From a checkpoint of a small transformer trained on Wikipedia.
Size: width 768, 99.5M parameters.
Architecture: RMSNorm before each block, rotary positions, no biases in attention or MLP, untied embeddings.
Each number is 128 + 32 x the weight over its row's rms, rounded and kept within 0 to 255. Layers, rows and columns count from 0. The size above them is the row's rms in percent of the matrix's.

# layer 5 MLP down (transposed), 2048x768, rms 0.065, rows 1792-1813, columns 576-623
size [100  99 109 103 100  98 101  97 100 104 101  99 103  99 108 100  99  94 102  94 100  93]
[[103  29 181 148  95 196 153  51  98 142  66  88 111 102 142 169 130 104  71 131 154 133 114 189  56 118 173 136 127 127 133 106  76 138 154 164 141 106 111 172 141 192 111 115 122 120 135  82]
 [170  88 135 110 112 152 141 149 149 134 116 131 124 145 119 147  85 177 132 169 119 141 100 158  93 128 129 119  91 101 110 102 142  80 171  91  86 103 152 113 164  82 126 115  77 104  88 178]
 [165 166 130 103 102 141 155 160 157  31  85 122  99 107  92  73 157 129  94 157  81 162 130 142 144 128 102 194 118 129 142 151  82  89 148 159 163  96 128  74 141  92 171 150 119 146 114 102]
 [156 132 119 175 158  78 128 123 145  67 154  34 139 132 153 121  72 161 121 155 130 128 152 135 127 130 149 179  84  66 122 116 105 137 127 122 132 118  91  93 135 172 124 107 112 142 100 134]
 [ 63 135  98  52 166 107 116 171 147 123 119 136 150 129 142  80 184 110 134 122 120 134 148 113 156 126 174  88  71 148 175 206  82  77 130  68 126 104 156 115 144 174 111 149 129 132  96 149]
 [ 97 117 123  45 124 125 168 104  91  84 135 120 107 109 127 128  95 187 135 151 160 150 112 130 167 147 118  97 215 106  96  77 108 117 165 137 134 172 151 127 105 139 101 179 135 117 145 107]
 [124  67 131 126 146 141  64 150 131 165 120  98  95 154 158  97 151 179 103 145  93 123 131 109  61 112  99 113 109  91  73 140 141 125 117 181 137 102 114 117 168 130 139 160 143 122 114 129]
 [169 122 167 134 141 177 159  94 136 132 113 157 185 129 139  60 101 127 203 142 110  98 208  96 160 171 105 132 101 110 143 166 108 123 163 114 137 134  96 127 174 115 137 122 140 143 140 152]
 [139 113 134 146 166 118 118 107 128 174 150 148  83 160 159 170 124  91 164 124  95  61  97 122 144 117 184 134 157 160  98 104  72 131 134 138 171 121 121 150 108 148 149 130 166 113 168 169]
 [139  91 129  90  99  83 129 141 130 135 169 154 110 132 147  81 124 174 121 143 190 125  85 103 126 116  95  69 138 154 113 133  95 108 108 135  64 210 164 177  76 129 160 160 140 109  99 157]
 [130 104 128 120  99  92  77 116 129 163 134 105 127 175 170 109  94 136  73 159 170 159 149 135 124 108 126 150 128 175  99 173 122 114 129  85 109  92 120 135  71 121 156 168 142 151 151 179]
 [160 119 147 120 181 166 120 127  91 157 132 146 106 112  76 144 104 148  95  47 143 207 138 100 107  51 167 132  95 116  64  51 121 175  91 113 148 119 103 149 141 161  99 161  88 126 118 181]
 [121 188 151 143 126 103  82 148 164 145 175  81 143 184 110 130 114  72 172 151 124 121 129 144 201 127 146 127  84 180 135 131 130 112 175 115 110 109 121 172 123 141 131  98  85 130 113 182]
 [123 157  78 145  76 191  78  87 109 167 151 113 155  93 101 137 186 177 107  96 184 107 106 108 155 135 167 138 128 118 103 158 109 109 171 133 199 129 136 144 102 150 133 156 152 177  66  94]
 [ 99 156 140  96 125 164  76 127 170 120 105 160 106 118 168  86 152 216 162 106 147 118 122  70 120 116 149 124  99 118 156  73 148 150 105 140 153 163 142  68 154 128 158 127 203 134  79 166]
 [172 125 136  88 121  92 104 123 118 159 211 132 114 125 109 144 110 116  88 139  32  91 118 182 149 137 110 136  72 123 142 145  96  90  99 109 140  66 104  85 164 145  95 127 104 147 124 103]
 [ 84 118 140  29 134 126 124 152  96 162 115 123 157 153 139  58 131 116 102 121 154 166 106 206 116 123  66  79 110 102  89 102  90 151  77 124 112 120 110 171 114  66  98 193 132 172 156 128]
 [136 115 119 118  59 110 138  94 185 171 134 148  95 151 160  97 125 110 146 112 146 123 101 139  78 139  85 184 150 127 175 113 106 150 125  93 151  81 145 140 128  86 132 120 134 130  51 166]
 [120 165 101 121 169 101 130 142 155 102 127 111 188 119 177 130 114  60 124 124  58  92 122 116 122  86  78 144 138 150 134 141 152 140 112 145  99 180  87 109 140  96 178 132 121 119 109  80]
 [179  99 112 155 162 111 138  53 157 186 162 187 109 115 128 140 133 121  94  85 121 123 148 133 114 152 147  86 148  68 103 114 141 136 133  99 135 112 150 126 188 173 180 155 184  88 130 144]
 [187 174  64 111  99  94 108 111 174 103  90 146  87  99 103 149 126 216 118  85 116 161 145 125 119  89 161 143 163 115 114 136 112 121 107  98 141 145 158 146 113  84 110  99 142 180 120 143]
 [129 131  92 122 130 164 134 108 102 109 134 103 163 146 166  87 127 120  97  98 145  89  80 131  93 101 122 151  78 126  93  95 149 131 108 111 100 112 131  85 119 138  97 177 171 145  92 120]]
# layer 5 MLP gate, 2048x768, rms 0.0657, rows 1793-1813, columns 576-623
size [ 94 101  95  97 104  96 101  97 103  97  96 103  97 104  96 104  94  98  98 101  93]
[[152 166  96  85 112 124 127 109 109 102 117 126 120 112 104  87 105 133 120 124 182 167  66 164  90 152 116  48 137 111 113 107 130  79 109 127 169 128 124 128 110 122 151  80 111  42 173 109]
 [129  98 163 124 102 129 110 100 172 178 116 128 127 131 121 141 101 169 153 105  99 125 122 159 112 177 180 170 135 149 142 139  79 142 116 125 121 145 179 101 166 104 139  97 122 156 158 149]
 [142 162  92 213  88 146 106 132 103 136  65 136 127  87 148 143 125  77 204  68 108 168  99  77 119 103 103 147 160  72  99 159 115 148 155 159 166 114 103 156 181 181  78  80 141 145 137 102]
 [151  77  59 116 131 116 127 197 138 114 133 134 192 121 115 110  66 110 108 128 141 115 138  83 125 127 126 132 111 161 169 133 100 139 108  90 100 178  90  82 113  78  91 141 101 123 137 133]
 [106 114  89 131 165 146 148  93  71 160 106 146  95 151  97 185 151 179 116  93 115 200 112 148 136 122 115 109 120 111 112 144  49 123 131 147 158 168 166 116 147 153 102  69  89 136 142 172]
 [143 127 125 142 132 109 107 205 130 107 113 156  94 105 123 111  97  98 101 138 140 129 133 224 153 132  97  69  89 144 134 142  82  57 109 186 184 161 126 107 105 130 158  85 146 173  94 134]
 [117 100 110 167  85 103  78 168 143 132  56  91 135 106 163 154 127 136 109  82 103 141 150  46 103 132 231 142 106  81 144 128 128 120 138  63 131 151  94  95 149 151 149  71 133 195 125 123]
 [177  97  98  28 197  78 159 167 172 184 121 111 194 121 137 132  96 186 162 115 104 151 136 114 127  65  71 124 156  86 114 157 179 113 190  79  84 140 109 103 150 166 125 185 139 137 108 149]
 [125 127 174 118 131  56  77 140  35 146 210 111 136 174 139 119  71  99 134  94 145 167 165 211 131 129 122 132 106 151  94 125 160 156 106 126 137 131 136 109 130 120 156 149 117 173 148 103]
 [166 138 122 141 130 162 164  98 132 131  57 130  85 193 135 116 169 167  94 151  62 114 104 126 134  77 125 111 223 163 129 163 117 136  87 126 152 149 149  97 142 130  72 148 142 147 158 139]
 [122 149 107 111 139 174 102 170 134 139 181 110  96 116 118 110 140 149 105 119 153  96 141 135 128 132 158 186 137 144 107 154 122 128 143 117 202 106 140 138 137 139 100 116  98 119 112 137]
 [155 132  39 103  72 135 112 159 135 131 110 199  92  56 129 104 128 165 107 138 134 106  53 102 113 175 124 124  87 125 211 144  74 114 109  71 126 129 116 117 139 119  62 152  72 187 107  87]
 [124 183 128 105 124 160 169 153 143 130 181 117 107 142 119 139 202 109 117 190 171 169 118  70 171 154 149 132 130 114 154 149 139 117  57 104 167  79 137 130 102  91 149 115 123 135 158 135]
 [ 97  87  67 133  88  93 178 124 118 134  87 130  75 208 147  78  93 126 113 120 141 130 147 105 161 155  64 145 120 106 165 104 137  93 150 152 117 163 105  93 170 113  79 157 102 147 134 116]
 [162 119 140 118 140 170 131  98 116 121 109 150 111 108 123 148 158  82 165 105 128 137 114  94 148 164 117  80 104 102 149 122 160 166 105 174  64 149 143 131 153 127 171 147 149  57 115 128]
 [ 81 177 142 169 129 148 129 119 115 103 150  49  79 176  78 116 142 126 128 127 122  79 179 103  98 106 123 148 107 119 147 165 100 110 164 145 102 100  83 156 146 161 142 147 175 129  98 193]
 [134 169 153 141 177 137 170 157 199  75 161 109 121 127  89 153 142 143 139  91 137 140  70 204 153 120 103  67 123 111  98 126  89 105 136 111 138 111 147 138  72 154 120 133 150 114 140 111]
 [152 127  65 159 140 143 185 125 121 124  78 147 137 125 130 180 117  92 181 135 113 130 116 149 179 138 166 178 137 146 155 149 175 121 127 106  72  85 136  94 102 132  85 116  71 127 133  80]
 [139 167 128 123 173  79 140 133 138 125  84 101 168 102 142 117  75 119 125  99  66 176 179  76 159 122 161 109 125 151 122 173 147 161 120 170  96 103  85 194 114  49  90 101 127 180 186 146]
 [141 125 173 131 123  86 147 174 105 139 164 139 135 178 114 151 117 132 111 149 196 176 143 150 119 103 144 187 116 114 123 173 120 169  49  78 151  98 165 125 136  94 143 126 105  97 118 113]
 [124  95 119 127 134 148 164  91 137 182 143 130 109 141 140 104 155 128 103 105  80 144 131 158 117 138 163 120 156 121 141 153 165  78 138 121  92 148 104 135 102 118 128 102  68 153  69 131]]
# layer 5 MLP up, 2048x768, rms 0.0676, rows 1793-1813, columns 576-623
size [ 95 101  90  98  96  93  99 102 104 100  92 105  99 104 102 104  94  93  96 100  91]
[[117 118 113 141 150 132 176 124 139 113 108 175  64  86 147 137 140 141 128 151 109 170 127 136 136 147 141  45 199  54 168 115 146 125 109 133  81 134 158 151 160 134 167  87 111 154 116 158]
 [129 161 178 149 163 136 139 144 158  72 132 123 130  99 102 115 126 132 148 160 133 160 125 128 175 154 124 144  89  88 135 134 122 141  91 109 140 150 153 109 169  37 141  90 209 115 148 140]
 [129  88 116  91 123 128 127 111 157 141 108 110  69  55 119 144 135 169 118 106 116 149 127 105  90 143 140  95 110 132 116 130 104 130  97 131  98 181 131  95 116 107 141 196 114 110 113 119]
 [149 145  97  51 120 123 110 101 123 164 165 162 155 154 143 126 130  62 136 120 181  94  81 167 121  88 139 159  70 110 158 157  94 140 104 104 139 111 222  99 124 161 130 106 156 121 146 167]
 [102  99 119 147 147 107 176 105 132  81 101 163 122 137 144 129 122 161 139 194  98 104 152 117 109 121 152 123 196 104 150 144 105  86 172 108  80 146 142 110 110 123 113 180 159 153 120 122]
 [123 116 185 225 108 147 133 118 120  92 154 121  61 130 168 115  89 141  87 153 138  58 117 109  61 139 114 146 135 123 114  80 114 200 127 157 160 129 111 151 128  82 126 160 150 174 118  83]
 [124  82 121 127 128  96 130 163 141 170 147 155 126 115 155  33 149 130 164 148 216 111 153 110 117  63 103 164 100 191 157 170  53  92 107  64 236 123 109 161  93 146 170  95 129 152 140 141]
 [139 126  31 164 139  96 166  85 118 115 115  54  60 122  56 121 175 135 184 159 153 122 113 122 158 123  84 169 176 152 149 143 129  97 137  91  93 130 100 131 104 112 140 113 149  91 149 147]
 [121  90 164 181 205 104 133 204 165 127 102 137 141 176 137 189 128 119 120 101 157  87 122 107 152 141 123 117 146 117 127 171 184 195 113 141 102  67 166  94 126 214  87 186 146 131 105 138]
 [ 86 108 170 101 143 155 121 175 191 108 159 154 109 122  94 179 101 114 135 198 130 128 158 124 104  93 151 148 104 131 162  94 109 171 175 135 137 148  68 144 163 124 148 168  73 157  69 107]
 [123 130  26 116  83 183 141 131 108 107 158 122 171 180 139 151 154 136 154 142 154 139 144  94 115 136 120 148 137 178 161 146 195 153 118 132 126 111 172 162 137 164 173 143 150 164 104 145]
 [119 116 126  97 116  90  77 154 187 134 144 173 110 168 131 166  83  73 123 150  37  97 124 156 148 131 148 111 158 125 144 147  83 180 193 113 133 143 124 104  95 104 114  92 134 174 149 127]
 [115  95  94 119 167 156 111 145 118 146 136  92  80 160 130 150 181 148  66 137 121 167 149 149 169 101  57 188 145 139 101 116 153 113 136 111 125 102 185 118 142 135  67 111 156 138 145 141]
 [110 147 163  88 104 130 124 126 137  86 157 124 131 119 117 169 169 163 163 117  39 154 117 157 120 160 151  72 133 184 160 158 155  76 105 111 160  96 210 193 116 134 162 152 154 124 101  96]
 [186 115  93 112 139  93  89 130 123 194 151 175 171 153  62 138 111 119 107 111 126 110  97 191 118 101 112 162  92 173 141 128 124 153  99 155 115 157 134 128 148 148  92 139 127 169  77  82]
 [ 81 101 124 130 125 159 143 168 125  88 155 120 125 169 126 195 156  94 140  76 185  86 172 145 163 160  95 141 147 159 175 123 118 157 113 155  48  78 149 154 131  96 146 100 146  99  95 123]
 [156 142 140 113 136 169 100 148 102 126 145 113 125 148 129 168 157 131 118  62 139 152 141  94 128 124 130 120 142 126 148 120 127  91 148 182 138  77 133 165 130 102 133  57 169 115 136 119]
 [123 130 177 129 113 151 145 109  97  63 131 156 163  60 159 113 107 153 174  96  92 180 133  97  95 135 170  94  65 119  97 116 157  78 144 103 185 159 128 152 193 147 164 106  90 165 147 135]
 [146 108 135 124 154 104 101 152 172  90 107 136 179 167 112 108 119  94  84  93 180 138 168 124 120 124 150 126 110 144  81 150 141 128 145 116 185 121 195 137 164 148 126 153 104 140 148 219]
 [118  68 136 137 111 113 132 120 125  87 114 163 133 113 123 152 113  86  92 121 150 149 182  79 133  37  91 183 125  99 146 134  94 133 169 101 126  84 153  96  88  94 166 171  89 133 116 105]
 [101 146 109 110 197 208 151  98 116 131 221 154  78 161 190 120 126 126 125  98  48 146 147  75 164 205 152  75  75 125  88 170  89 140 169 113 186 173  96 193 107 109 119 122 152 160  87 144]]